{
  "n_head": 7,
  "norm_eps": 1e-06,
  "tie_embeddings": false,
  "parallel_block": true,
  "init": "normal",
  "weight_decay": 0.0,
  "schedule": "wsd",
  "batch_tokens": 262144,
  "seq_len": 2048,
  "steps": 3956
}
Each number is 128 + 24 x the weight over its row's rms, rounded and kept within 0 to 255. Layers, rows and columns count from 0. The size above them is the row's rms in percent of the matrix's.

# layer 4 MLP up, 1792x448, rms 0.0335, rows 569-621, columns 192-255
size [ 90 100  99  99  94  99 108  98  93  98 104  76  90 126 101 103  70 119  98 114  90  99  55 101 116  90  99  66  97 104 106 103  95 103 109  97 101 105 121 113  96 114  88 115  94 100  94  98  94 101  91  88  95]
[[125 154 129 106 150 132 147 139  97  88 160  98 126 121  88 122  92 117 124 178 112 137  78  97 101 125  99 115 141  92 144 133 133 136 157 129 138 156 105 102  99  70  99 155 143 130 108 166 130 136 118 164 149 111 165 161 111 122 104 118 102 121 113  94]
 [134 130 180 167 108 123 127 148 166  95 116 121 103 169 166 104 118 135 122 114 155 131 168  98 153 144  88 116 107 152 137 128 109 124 138 161  77 151 106 115 131 129 113 128 126 128 125 125 141 124 145 160 151 140 101 141 183 145 157 129 123 132 102 163]
 [131 166 158 154 116 128  52 156 164 143 182 119 145  99 111 173  79  92 100 122 147  80 109 104 110 167 107 133 123 139 123 128 128 137 136 154 143 109 181 139 163 121 132 122 121 103 134 114 115  85 179 103 130 115 131  69 147  73  90 168 129 126 134 150]
 [120 120 134 147 102 125  93 135  97  99  95 121 102  84 144  92 150  96 111 105 123 152 104 118  74 123 106 174  94 103 137 122 117 112 165 123 116 135 138  92 168 142 127 130  95 129 113 145 103 112 125 140 122  88 135 108 118 119 137 140  73 144 149 119]
 [113 156 128 132  84 140 153 117  81  79 118 111 139 174 140 104 138 162 117 106 114 107 149 117 152 144 110 105 112 101 110  86 105 139 156 131 119 109 133 124 125 106 132 124 153 128  78 128  95 164 116  97 126 142  88 119 120 135 118 150 139 109 120  85]
 [113 164 103  79 124 150  85  96 134 156  86 136  98 116 124 123 139 117 116 129 151 101 130 161 103 123 132  90 139 151 104 115 123 173  99  69 137 136 180 100 161 129  96 132  83 132 143 147 142 109 145 110 107  76 136 174 135  90 146 137 160 144 172 144]
 [127 155 157 157 128 118 143  89 158 161 144 123 116 112 148  94 113 124 135 115 116 169 110 109 117 105 138 139 128 103 129 136 132 139 127 156 142 127 136 135 121 148 138 177  93 142  97 137 130 124 130 140 150 120 125  93 119 146 109 125 149 127 137 115]
 [153 131 154 129 154 115  88 137 137 113 134 166 109 157 161 122 126 152 116 165 166 150 116 109  97 150 108 127 115 119 126  95 111 139  78 111 172 116 147 117 132 132  83  89 143 120 100  94 111 133 109 136 134 140 142 143 197  98 130 127 128  89 112 120]
 [130 123 160 119 114 162  88 124 114 134 120 160 115 141 155 142 135 122 131 141 109 115 157  62 143 155 116 140 137 118 100  64 115 125 114  90  81 122 113 128 136 108 106 141 115 105 140 111 140 172  93 145 133 116 168 130 150  98 139 119 173 130  99 116]
 [ 88 118  95 126 118 160 112 117 122 174 128 144 149 137 115 136 130 118 136 101 136  89 134 120 139 149 147 107 144 127 137 125 140 139 129 126 132 121 113  92  93 112 155 103 136 155 114 170 172  97 136 128 121  90 139 118 155 141 158 122 132 156 134 160]
 [147 133  85 175 104 123 126 142 182 125 103 114 141 134 124 156 150 124 111 132 143  83 122 111 136 138  87 113 123 133 122 107 114  98 111 102 127 114 141 163 110 128 127 108 129 103 123 116 123 123 141 116 154 109 122 144 139 101 144 123 110  96  94 153]
 [111 137 133 113 138 119 170 127 146 166 113 143 106 132  96 143 144 105 103  99  96 121  95 124 140 132 112 124 137 147 101 115  99 114 107 106 145 137 111 136 148 126  84 124  79  89 140 141  87 140 108 103 140 127 151 121 123 107 112 115 161 141  92  92]
 [135 155 179 142 122  99 144 130 128 170 149 128 166 151 120 133 107 118 171 139 127 148 167 120 108  94 192 139 153 138 140  64 176 126 149 100 136 149 111 125 111 122 138 129  89 157 116 119 163 134 119 135 148 134 124 128  82  80 100 161 120 120 126 168]
 [ 94 134 125 130 111 110 168 163 142 127  96 120 148 180 132 107  99 123 138 113 160 112 108 112 120 164  87 108 116 143 140 156 142 131 167 124 104 123 113 163 130  83 101 134 115  95 145 107 124  99 147 124 138 128 140 110 143 175 136 118  98  73 149  77]
 [109 153 114 103 130 127 143 100 158  91 132 202 159 100 168 153 114 122 101 117 116 102 121 133 121 188 157 115 152 128 129 149 149 115 135 136 105 103 107 127 110 157 106 172 114 130 129 145 164 163 110 156 113 142 176  96  83 125 172  98  71 112 127 100]
 [131 222 142 161 135 131 157 113 133 135 169 140  97 129 136 107  95 142 114 130 145 164 132 140 148 151 102 106 106 102 160 147 117 130 153 167 124  73 121 172 135 104 121 146 120 132 116  93 117  88 112 115  88 152 134  94 114 138 151 141 130 153 127  91]
 [ 94 139 139 160  62 113 149 110  77 156 122 101 117 118 115 137 123  85 152 126 145  91 127 127 124  92 127 118 122 125  83 120  96 158 104 138 199 108 132 114 144 141  92 122 108 120  95 117 122 118 119 141 124 110 143 141 117 132 113 148 140 149 122  91]
 [ 89  85 138 137 146 147 136  85 122  97 117 104 116 137 135  88  99  96 108 151 125 124 132  95 138 112 112 121 127 129 133 111 125 126 151 119  98 154 102 146 149 140 157 153 112 160 131 129 124 104  77 159 105 110 160  69 113 145 124 166  97 189 147 149]
 [179 130 126 140 122 115 126 107 156 121 164 120  81 150  89 144 130 130 143  71 134 115 146 162 107 134 103  93 135 112 127 122 125  91 175 152 158 141 140 110 118  72 127 128 128 143 135 122 113 123 130 105 109 103 167 176 154 115  99 141  88 100 172 127]
 [104 135 109 105 158 182 135 108 107 112 155 161  72 178 115 111  90 131 118 156 121 133 102 176 103 130 111  92 105 152  91 134 155 134 157 118  71 102 174 101 111 143 156 118 102 144 160 120 140  86  92 133  76 119 118 139 119 103  53 125 151 144 150 124]
 [116  96 122  94 104 177  99 144 124 174 120 148 189 128  92 113 145 120 145 151 179  84 104 116 110 169 111 133 179 156 103 105  95 109  99 126 124 137 115 133 100 128 175 111 151 129 138 161 109 140 129 162 158 136 135  93 125 123 128  79 119 115 140 113]
 [141 137 153 143 126 122 165 173 106 175 139 146 136 169  97 106 134 128 148 117 144 145 149 100 120 136 116 122 105 147 107  97  67 120 137 165 147 128 139 139 148  94 154 152  70 145 135  87 138  67 159 125 125 144 101 160 174  66 152 147 153 124 112  86]
 [ 95 128 111 138 156 126 120 149 165 194 148 130 132 172 118 126 120 152 111  89 106 127 138 154 125 147  85 122 110 131 155 124 144 166 145 117 170 143 150 175 142 109 119 128 109  70 147 100 132 140 115 146 127 124 133 122 112 133 134 156  90  86  82 146]
 [117 113 122 119 108 154 128 126 139 102 127 154 173 118 127 116 136 127  83 144 147 114 108 126 141 136 146 102  91 120 184 132 108 110 152  82  88 121 179 126 148 136 121 139  98 126 120 113 131 111 124  88 144 152  95 132 108 103 141 144 130 175 125  99]
 [113 126 143 103 111 153 107 122 107 118 164 126 139 134 138 120 137 107 100 101 148 177 137 138 137 147 146 139 128 117 135 101 120 119 112 118  90 124  99 112 137 151 170 149 136 125 105 145 165 115  83 123 108 116 169 119 129 130  98 133 115 162 110 151]
 [ 93 163 133 147 151 146 107 130 168 168 132 145 141 142 161 143  89 150 104 124 162 120 165 146 169 115 140 151 147 133 135 119 143 115 104 103 122 115 138 161 100 164 139 157 110  85 111 142 111  97  77 145 185 125 120 132 147 172 171 188 128 174 111 130]
 [120 134 144 114 135 142 115 126 138 138 160 139 121 151 146 152 120 148 110 145 121 143 155 158 114 102 109 135 108 104  90 120  87 109 150 167 128 129 126 158 135 128 150 122 126 151  88 174  88 152 159 135 117 159  58 137 128 117 113 147 149 133 155  75]
 [149 121 136 129 149 172 121 114 121 131 121 106 103 126  98  82 125 150 115 129 151  96 150 126 161 122 144 149 100 154 102 135 114 109 105 103 167 134  68 109  91 136 133 116  93 115 157 169 151 166 117 161 140 136 126 130 108 151 114 127  87 135  85 134]
 [ 81  96 112  92 169 125 118 134 123 126 102 159  96 131 120  96 155 101 118 148 143  93 121 132 118 125 133 107  98 142 115 100 115 112 148 142 141 111 162 113 120 131  93 147 137 142 156 114 140 110 183 123 107 111 148 148 115 145  97 152 127  96 156 118]
 [ 97 112 101 164 136 127 147 109 147 109 132 135 107 191 106 143 100  97 115 143  94 132 135 122 166 146 101 135 134 124 131 106 138 143 123 128 129 178 120 130 163 137  93 141 139 135 121 127 125 138 130 105 161 104 153  85 134 163 161 106 115 103 117 130]
 [116 119 193  92 136  89 118 136 163 114  95 158 140 124 124 138 108 127 138 155 125 123 117 175 122 136 122  93 133 146 155 132 146 127 172 109 140 114 112 153 110 146 153 138 143 156 114 165 114 118 119 145 131 139 191 109 157 157 159 129 109 186 130  88]
 [124  87 191 149  95 133 136 170 137 127 148 111 153 157 123  97 123 127  89 132 132 107  70 128  97 105 127 114 185 157 117  93 127 119 151 106 144 164 151 139 130 140 154  99  77 125 114 142 106 101 117 118 158  94 146 146 124 130 130 124 128 118 134 136]
 [108  97 114 150 162 107 101 105  97 113 180 117 122 127 135 149 145 143  69 166 157 117 152  91 127 142 149 131  99 139 132 162 111 156 130 125 143 130 105 130 154 135 145 126 121 128 141 122 145 128 140 125 113 116 148 124 124  80 151 110  76 111 162 156]
 [108 132 167 123 127 113 129 143 154 105 131 129 142  65 144 108 119 146 125  82 102 134 157 113 158 171 169 126 127 152 158 135 118 120 152 142 150 154 161  90 108 101 116 153 120  88  83 140 129  90 162  93 107 108 114 115 120 125 109 134 113  89 119  89]
 [155 134  97 136 141 138 128 178 101 114 115 124 140 148 146 131 134  94 132 144 152 131 126 124 134 138 139 161 148 153 121 139 145 151 124 109 128 134 132 139 125  84 125 150 135  99 187 110 109  89 145 125 162 136 115 122 138 115 131 136 139  92 151 169]
 [142 177 136 127 118 132 112 163 147 136 138  97 115  97 105 127 114 135 123 158 114 103 158 130 104 160 137 120 123 132 154 142  83 139 153 108 150 113 151 126 117 133 103 151 171 131 147 129 111 128 120 187 113 161  96  93 156 164 162 100 118 110 160 114]
 [106 166 126 106 116 118 146 149 119 120 142 163 137 112 122 141 143 127 125 147 117 143 132 136 137 110 146 110  87 134 123 128 104 139 141 137 149 141 134 124 156 118  98 105  79 155 145 114 125 125 123 102 101 152  96 130 195 147  87 143 152 142 137 100]
 [115 135 154 139 124 132 117 117 131 138 138 165 155 135 146 124 141 146 141 136 150 105 121  96 127 108 101 123 186 156 125 133 132 128  88 146 144 158 126 143 152 105 137 104 109 158 107 147 115 150 142 152 202 158 123 147 134 133 152 132 114 112 117 127]
 [155 129 187 126 109 126 132 142  70 100 180 122 130 144 132 103 158 101 136 178 149 117 105 140 148 111 146 112 164 179 129 123 161 103 125 133  96 124 145 139 130 116 134 161 120 142 191 147 150 112  98 133 132 134 100 148 120 166 154 133 156 133 142 138]
 [ 79 106 146 143 133 154 116 120 104 113  97 128 114 140 144 142  84 163  86 158  86 115 118  93 161 103 120 119 180 163 113 138 116 152 128 130 105 170  89 145 135 125 134 115 187 141 103 138 150 125 110 127 155 102 107 130 148 128 170 107 125  92 130 176]
 [167 112 142 168 154 114 119  66 102 120 105 125 119 165 124 124 134 102 127 114 133 138 128  99  90 101 130  89 153 132 120 165 139 141 104 168 122 145 141 120 116 153 119 139 137 188 132 160 140 114 114 120  86  92 138 156 152 172 162 199 109 111 144 122]
 [119 146 136 165 134 159 120 156 123 122 111 138 135 139 145 160  70 141 109  75 116 103  95 101  81 151 142 112 116  96 126 141 136 122 140 132 110 142 148 114 142 123 111 113 149  81 128  89 124 107 144  97 134 140 111 109 102 128 119 119 129 136 132 135]
 [180 152 128 170 131 103 113 148  95 102 138 141 141 157 145 161 129 123 148 172 114 170 142 126 111 140 101 107 147 104 130 111  74 127 172  81 120 141 140 111 163 156  85 114 125 101 121 157 108 141  83 103 126 123 178 123 143  52 119 163 170 103 132 133]
 [112 114 118 107 138 140 144 166 139 164 148 150 141 141 100 126 122 138 134 148 133 109 105 126 110 187 136 127 131 122 157  79  93 158 121 110 144  97 142 118 169 123 105 147  99 171 143 104 174  92 120 156 141 110 110 105 147 107  89 136 104 173  83 113]
 [135 156 118 134 140 119 158 116 121 106 124 133 154 111 136 115 109 166 146 116 138 112 101 101  93 104 175 110 129 161 102 128 100 126  97  95  75 128 136 126 145 101 136 115 104  91 153  99 112 103 142 117 139 147 198 120  97 170  73  93 104 100 125 117]
 [116 129  99 110 148 142 117 139  96  88 141  96 134 106 153 134 102 149 116 159 116  95 130 128 109 107 169 138 154 121 130 119 108 152 115 185 125 159 120 124 131 133 148 164  88 124 104 144 162 155 147  99  97 132 141 107  94 126 172 116 125 129  85 170]
 [103 174 153 109 108 193 143 183 157 141 115 144 134 149 145 129 162 114 147  92 133 129 155 121 121 111  94 112 135 129 126 143 179 123 103  80 136 171 117 142 136  97 144 121 143 111 157  90  78 109 112 138 127 132 103 155 131 125 125 116 144 150 151  78]
 [127 113 112 106 105 110  98 129 109 157 119 104  98 170 180 118 150 136 139 147 170 110 121 149 157 133 136 149 151 157 102 136 150  94 180  92  96 143 129 119 127 145 146 141 120 115 154 132 125 117 132 127  94 161 146 125 143 144 145 127  86 115 121 146]
 [146 103 116  99 140 121 139 158 146 158  93 120 149 161  62 106 106 144 138 135 115 122 139 134 140  73 155 152 133 107  88 150 138 159 140 101 137 160 117 126 110 110 174 125 135 131 142 121  86  87 101 107 111 123 116 102  87 137 126 173 124 117  99  97]
 [157 146 126 130 116 103 115 134 117 129 165 110 142 105 144 159 124 128 147  84 179 126 122  89 136 127 137 132 126 128 137 123 132 185 135 109 148 159 129 144 110 127 169 160 114 141 172 126 120 110 136 130 162 130 110 115 170 126 134 122 130 120 125 153]
 [115  96 133 138 104  92 143 114 137 103 113 143 128 134 140 117 128 158 129 130 112 155 152 136 140  99 120 145 122 117 141  56 160 149 131 104 175 138 133 130 141 115 117 157 171 111 108 170 121 133 116 116 114 113 143 146 101  92 130 132 119 129 130 133]
 [110 103  91 118 112 142 129 127 145 133 137 151 118 119 135 120 105 134 123  88 102 131 106 160 118 122 177  99 112 126 130 143 110 127 134 147 166 116 149 138 155 110 125 111 160 150 145 104 103 114 138 143 119 177 166 120 111  88 185 132 160 129 114 137]
 [182 138 126 129 148  98 128 129  56 133 125  93  89 175 148 118 161 113 169 126 140 169 101 199  69 153 113 125 142 135 172  77 158 157 146 136 122 116 133 161 117 135 182 180 113 158 137 133 144 124 108 144  93 157 172 106 106 135 122 131 104 149 125  99]]
# layer 4 MLP down (transposed), 1792x448, rms 0.0335, rows 569-620, columns 192-255
size [ 99 101  95  98  97 100  91  97  90  97 101  59  94 134  95  94  60 127  93 111  98  97  56  95 112 101  99  58 100 111  94 108  94  96 109 102  90 111 119 129  96 120  86 124  83 100  94 103  98 100  96  90]
[[127 138 112 124  95 102 138 112 177 179  97 129 123 147 100 101 193 119 116  54 148  99 162 143 148 129 160 154 145 197 163 134 120 113 107 119 113  95 171 145 115 194 125  81 115 134 152 146 112 165 171  97 121 124  68 116 112 150 155 145 162 121 140 131]
 [151 149  74 136 129 109 147 109  88 129 149  98 142 119 114 144  98 109 147 135 102  88  96 149 128 117  70 131 159 132 141 131 131 125 145 143 161 128 130  96 161 133 146  95 132  87 129 140 125 128 139  96 124 135  99 110  69 103 130 115 127 110 167 114]
 [146 103 120 141 113 112 199 116 107  97 108 128 145 141 115 138 168 139 145 128 126 184 148 165 152 104 125 136  90 130  90 154 119 110 150 110 154 136 105 132  89 105 142 120  84 146 137 120 162 121 113 122 152 140 134 157  92 179 129 125 125 128 137 108]
 [160 136 125 134 161 149 193 116 139 159 156 124 125 153 131 192 115 112 160 158 134 133 142 135 146 142 121 109 132 155 108 160 136 122 110 139 133 138 143 133 119 103  92 141 158 145 155 112 161 144 105 123 133 153 121 124 116 125 171 161 148 115 114 137]
 [169  75 137  95 129 126 120 159 133 156 116 126 147  78 135 160 100 111 177 110 165 141 124  94 102  98 130 123 139 182 124 163 139 136 122 140 145 145 137 123 108 169 145 137  83 136 183 146 146  85 131 153 130 115 172 139 159 143 149 133 117 154 129 172]
 [136 120 132 173 146  87 181 161 141  94 127 132 137 126 139 153 134 149 137 130 113 154 124  92 146 127  87 144 152 108 173 146 124  92 160 195 101 110 101 144 114 113 153 114 158 189 130 117  88 132 124 150 157 194 129 105 141 167 121 131  91 121 102 127]
 [116  99 142  82 113 124 122 158 129 101 123 143 148 160  91 144 143 107 126 111 163  86 141 101 147 118 115 144 154 107 149 134 133 155 150 104  94 141 112 137 142 131  99  80 165 144 178 114 110 151 134 104 110 149 104 154 177 127 146 132 119 120 142 129]
 [102 143 146 112 123 138 136 172 116 108 124  94 152 104  97 158 141  87 125 119 123 132 102 117 145 121 122 125 106 137 118 110 128 161 140 175 142 155 116 166 102 125 154 129  97 115 166 179 113 104 139 135 109 113  75 138  91 148 129 114 147 110 135 128]
 [137 140  88 130 124 113 174 149 126 108 126  95 137 114  95 136 124 104 140 136 163 156 114 146 108 108 107 133 131 130 154 150 168 136 165 136 137 141 138 143 103 152 164 141 120 141 136 144 147 102 168 119 123 141 113 122 138 193  87 145  79 148 174 162]
 [167 127 149 103 126  79 137 148 107 113 137 140 106 129 143 139 107 135 112 134 128 152 115 134 107 100  76 177 134 144 120 119  74 133 142 123 128 125 133 117 168 146 147 141 129 119 103 123 110 138 113 140 107 152 109 155 105 104 146 135 116 140 112  84]
 [ 94 150 121  95 142 106 123 135  94 112 152 146 157 130 117 148 121 138 128 102 142 166 134 156 134 140 154 136 113 113 153 146 165 126 132 154 157 154 130 138 148 125 114 177  97 137 113 119 143 138 148 149 107 123 163 106 136 147  89 137 129 121 174 117]
 [133 122 157 183 116 133 102 145 112  93 140  94 141 114 147 110 142 133 138 127 170 137 151 115 119 110 161 156 131 108 151 154 138 134 155 149 124 143 140 137 102 142 139 134 156 144 102 122 143  96 135 162 127 152 123 128 144 140 127 161  75 130 133 142]
 [110 122 111  82 100 145 111  89 140 139 136 123 100 131 126 117 140 104 121 106 115 108  91 174 103 172 111 114  87 135 121 116 111 111 124 144 119 125 121 131 150 109 149 111 154 117 135 154 117 114 122 120 127  95 111  94 179 160 160  92 138 116 158 120]
 [170 124 180 152 150 149 129 162 157 118 177 116 100 203 125 123 149 137 114 109 136 134  83 117 122 103 186 131 162  86 141 155 157 166 163 224 141 142 139 145  95 153 145 132 146 118 117 177 141 134 169 126 112 171 119 109 126 124 113 118 154 162 128 139]
 [140 108 139 151 142 155 115 155  70 119 114  87 108 136 116 124 141 160 134 153 105 150 116 108 133 112 131 158 148 142 143 120 136 128 109 127 143 146 114 129 128  84 149  95 165 133 101 109 135 122 142  73 116 119 105 164 163 144 137 127 152 158 140 117]
 [142  78 138 123 151 117 101 132 148  91 104 121 143 155 128 145 160 141 143 127 142 101 120 104  92 128 176 139 171 133 119 123 124 148  91 127 156 141 112 121 146 112 136 106 124 128 128 140 156 150 161 143 154 145 125 164 117 115 126 161 146 123 142 119]
 [154 108 128 100 166 122 137 140 190 100 146 137 171 112 123 131 132 132 104 124  89 156 129 116 128 131 105 135 131 111 145  94 129  68 157 148  67 160 139 133  97 130 139 143 157 116 109 113 109 107 146  99 108 134 120 106 144  99 131 121 111 117 130 114]
 [149 125 154  98 124 133 156 146 120 151 128 146 128 120 136 187 118 108 122 121 111 140 109 109 142 126 169 126  78 116  99 164 176 153 160 121 162 128 139 145 109 118 130 137 120  79 134 106 128 139 115 107 134 147 105 151 143 109 176 107 155  77 130 101]
 [101 118 122 116 142 116 143 162  78 153 128 103 115 128 151 157 168 136  94 156 127 152 113  90 113 111 136 134 127 168 127 133 169 161  81 104 111 106 125 137 124 129 128 151  91 101 114 136 135 124 147 138 153 152  90 104 109 118 117 147 162 115 137 127]
 [156 119 132 156  75  86 114 119 143 162 119  68 122  97 137 126 168 148 160  83 146 148 162 140 151 153 133 125 132 150 111 131  76 117 101 140 157 151 111 157 156  80  92 129 126 128 108 149 119 161 109 100 107 123 134 107 133 162 208 139 116 139 101 140]
 [ 98 164 106 146 134 119 161 129 146 143 159 123 113 123 176 147  84 126 108 137 115 109 163 121 131  89 122 129  77 159 129 169 169 145 140 144 161 128 152 129 129 147  80 161  81 136 148  97 120 127 138  89  84 122 125 142 141 143 144 188 101 119 145 114]
 [ 86  95 111 115 146 148  87 135 158  90 144 121 118 114 127 111 129 162 132 144 135 111 119 162 126 161 152 124 165 124 195 137 171 132 128  81 121 127 156 129 122 140 119 129 141 116 140 160 134 151 114 127 126 154 139 117 125 149 107  90 136 116 160 129]
 [169 139 128 134 128 125 129 140 124  81 107 132 115 135 112 148 109  86  97 175 147 155 147 100 118  96 160 114 153 150 100 159 104 118 152 138 116 116 105 103  92 152 128 125 143 156 112 158 106  61 178  92 124 129 143 122 153 105 136 155 147 162 165  88]
 [149 145 167 148 117 112  98 133 125 103 111  82 122 143 102 162 114 178 140 115 104 120 138 153 123 163 174 173 164 180  96 100 173  90 121 125 142 152 133 100 132 137 144 134 166 143 142 133 112 122 155 147 134 122 163 141 144 145 117 140 151  67 120 140]
 [145 114 124 103 126 152 188 125 163  89 102 135 135 134 185  99 131 148 135 151 164  89 145 124 118 142 133  84 122  98 144 171 117 159 131 140 135 139 176 182 117 128 130 157 146 144 116 160  90 142 154 128 109  97 144 144 127 118 142 149 150 130 171 110]
 [156  78 158 106  91 104 137 117  97 117 114 113 146 103 136 107 136  97 157 128 129 158 100  94  85 132  89 118 110 107 120 136 120 116 163 136 114 162 130 108 174 124 115 114 165 161 147 120 175 131 148  92  79 104 140 125 102  88  74 103 123  88 156 120]
 [134 132  97 156 134 125 159 139 105 115 106  99 118 114 109  87 143 100 127 113 175 104 115  71 141 153 106 147 132 158 172 150 162 140 120 101 134 123 163 129  96 112 106 119 111 114 137  96 167 103 121 108 135  67 188 129 122 141 150 119 109 104 114 143]
 [ 90  88 134 100 123  93 133 172 124 102 137 168 156  97 149 137 129 111 144 145 122 121 135 152  74 126 127  84 157 114 129 122 161 156 147 129  72 153 154 137 126 127 119 130 135 167 126  70  93  95 137 119 108 128 134 142 172 104 149 123 162 141 159 134]
 [172 165 118 169 109 107 122 114  99 134 157 111 146 136 125 149 134 145 116 137 157 175 153 129 135 150  97 117 145 138 152 144 180 120 131 116 105 154  89 171 114 147 158 145 106 133 107 164 166 143  93 141 131 131 120 106  98 101 166  88 113 164  90 127]
 [163 132 176 136 160 130 141 100 154 152 126 135 124 120 144  97 117 141 178 134 111 182 126 122  82 133 134 106 141 125 128 156 134 116 165 150 142 124 150 133 122 182 108 126 126 155 143 128 113 121 111 124 128 130 133 163 103 138 125 138 166  80 135 146]
 [129 131  96 155 121 154  99  99 122 173 146  75  89 148 103 111 142 145 149 102 150 123 189 107 142 124 126 143 117 112 134 132 122  99 111 125 113 122 139  83 142 130  98 154 122  97 119 116 142 167 125 128 135 144  89 140 131 119 109  98 126  74 126 189]
 [140 164  88 135 115 105 117  85 123 160 100 131 100 111 118 144 133 110 182 142 127 148 168 119 157 123 140 127  92 118 138 170 127 113 167 130 124  80 110 113 116 117 122 160 162 164 125 140 137 142 145 132 129 161  81 115 131 131 110 145 119 125 126 125]
 [136 121 160 121 120 140 197 125 119 144  92 119 128 137 105  93 114 103 156 103 109 119 134 151 137 114 118 141 138  99 143 113 122 109 104 120 129 125 154 127 116  93  88 156 162 106 129 117 140 126 123 119 143 119  92 101 130 183  82 157 162 142  91  94]
 [117 108 123 136 113 156 129 104 101 147 118 132  85 162  94 146 152 121 130 193 191 134  86 151  96 108 106 117 140 116 128  96 104 136  92 125 100 113  89 170 172 153 123  97 134 165 182 110 142 153  83 123 157 135 130 154 142 110 122 120 145 136 171 166]
 [152 126  99 144 111 130 130 121 138 111 155 123 113 117 123 104 121 123 145 104  91 112 153 112 125 147  98 104 133 109 161 177  63 107 152 162 140 161 126 109 107 145 143  88 138 132 114 134 173 134 132 110  98 126 138 139 114 148 152 168 122 154 145 137]
 [106 105 128 133 125 115 126 119 136  44 142 123 140 138 126 111  99 143 119  78 142 135 123 124 149 121 130 148 148  97 101  95 144 118  73 139  99 159 124 126 102  96 103 107 127 128  83 134 160  88 146 104 111 101 133 150 114 128 106 158 142 145 154 126]
 [133 103 122 126 107 134  97 122 152 121 103  82 128 134 160 107 102 163 137  98 141  66 140 126  95 178 107 143 167 124 125 103 151 127 112  97 122 124 108 144 115 138 137 150 156  87 104 108 108 133 109 155 143 126 121 136  86  98 139 129 101  90 140 150]
 [132 131 144 143 144 154 121 186 106 147 133 104 139  99 100 147 119  47 109 139 139 136 139 130 113 106 161 141  95  68 107 120 144 136 103 131 128 113  96 104 120 133 125 161  92 121 129 138  92 132  84 137  88 160 104 110 122 101 105  94 197 145 124 120]
 [109 114 150 124 163 146  83 128 163 129 129 134 126 127 147 159 112 160 102 136 123 148 132 105 140 132 126 115 122 105 143 112 155 159  86 159  91 163 109 176 120 134 150  93 102 107 109 115 128 178 128 114 162 154 130 157 123  83 116 141 136 135 111 151]
 [149 126  84  98 109 116 136 133  95 119 108  95  99  85 115 169 114 109 148 110 142 131 122 138  57 135 152  98 111  86 126 129 130 140 158  94 157 113 128 104  98 127 162 125 108 137 132 176 127 118  78 110  69 118 121 116 124  82 108 132 110 149 129 116]
 [113 141 102  90 104 155 140 167 133 176 145 151 132 120 126 133 118 158 121 147 110 156 124 132 172 160 119 166 116 144 117  88 127  99 145  91 153 139 133 150 150  90 113 102 128 103 132 113  95 140 104 131 154 149 157  83 105  92  99  68 133 157 110 120]
 [ 96 122  87  98 155 150 172  95 162 142  97 145 140 117  99 158 125 174 127 166 121 123 101 129 163 136 153 118 121 127 145 113 144 137 134 101 152  97 141 148 114 108 136 105 107 133 169  89  92 151 118 149 156 130 132 143  70 116 146 140 109 117 160 107]
 [ 53  97 127  74 102 137 138 129 143 127 101  81 132 122 120 121 116 118 127  72 170  99 131 118 138 137 156 115 130 150 105 169 159 140  97 167 136 106 131 165 114 112 171 138 105 126 136 140 126 117 126 154 157 126  39 132 124 204 126 108  71 154 122 137]
 [130 146 149 137 133 127 105 122 152 118 153  81 118 172 125 160 131 172  81 149 165 151 119 152 154 108 100 128 164 142  99 159 140 125 127 102  96 142 120 122 103 120 171 113 114 141 138 136 134 134 132 107 129 135 167  99 166 142 158 156 113 165 173 109]
 [ 98 110 127 128 127 127  91 111 133 159 134 120  72 147 135 161 108 123 134 135  85 134 171 128 101 132  95 139  92 106 169 153 146 167 162 152 178 132 101  99 113 149 110 147 151 151 106 132 161 131 115 142  78 131  96 156 136  77 205 159 160 157 141 127]
 [105  88 117 143 113  97 135 123 150 158 141 169 129 134 108 115 177  92  93 139 146 133 111 118 145 137  99 158 132 150 116 135 133 115 141  84 117  72 148 128 141 145  96 116 143 150 125  98 127 120 110 164 163 164  85 127 163 119  58 120 143 149 169  86]
 [153  51  95 175 145  82 134  81 105 152 133 132 114 128  99  95 118 145 115 135 115 139 141 116 129 138 145 144 125 147 114  97 105 120 138 101 116  93 114 105  99  94 113  96 127 140 149 139 136 131 134 120 113 112 134 110 125 145 141 152 116 139 116 155]
 [121 133 132 159 147 147 168 149 137  72 143 160 142  75 101 138 115 112 124 114  74 159 125 120  84 129 115 109 115 112 134 100 142 145  77 154 151 125 128 112 142 146 119 129 122 126 129 119 139 114 133 139 161  87 154 111 110 151 120 130 150 140 115 127]
 [110 150 148 154 101 153 140 113 112 165 136 140 142 135 187 140 155  85 128 102 145 148 131 104 134 159  87  85 128 112 178 122 127 110 121 157 130  95 155 120 101 107  88 100 134 118 122 107 142 127 134 121 130 103 149 115 160 118  83  92  94 128 156 141]
 [ 89 160 145 143 192 130 147 134 162 138 100 147 118 149 120 104  97 139 130 167 146  96 145 203 104 130 116 111 106 178 114 107 132 144 105 155 114 137 149 137  87  96 120 103 174 156 148 114 105 155  97  99  98 157 138 162 100 159 144  95 162  91 113 136]
 [109 153 167 134 155 164 105 127  86 177 139 167 134 118 151 140 144  91 101 109 113  90 141 146 155 166 123 126 145 132 114 134 157 116 146 146  97 116 104 116 150 131 142  66 111 120 129 148 146 154 140 142 161 123 127 118 146 120 126 142 126 137 122 115]
 [155 143 118 170 129  89 123 101 115 142 118 102 157 138 138 127 135 136 127 150 168 120 164 111 151 130  84 152 124 147 138 126 130 101 122 117 111 131 108 133 101 139  99 112  82 105 108 111 151 145  99 118 133  97  93 111 139 130 117 158  89 155 123  94]]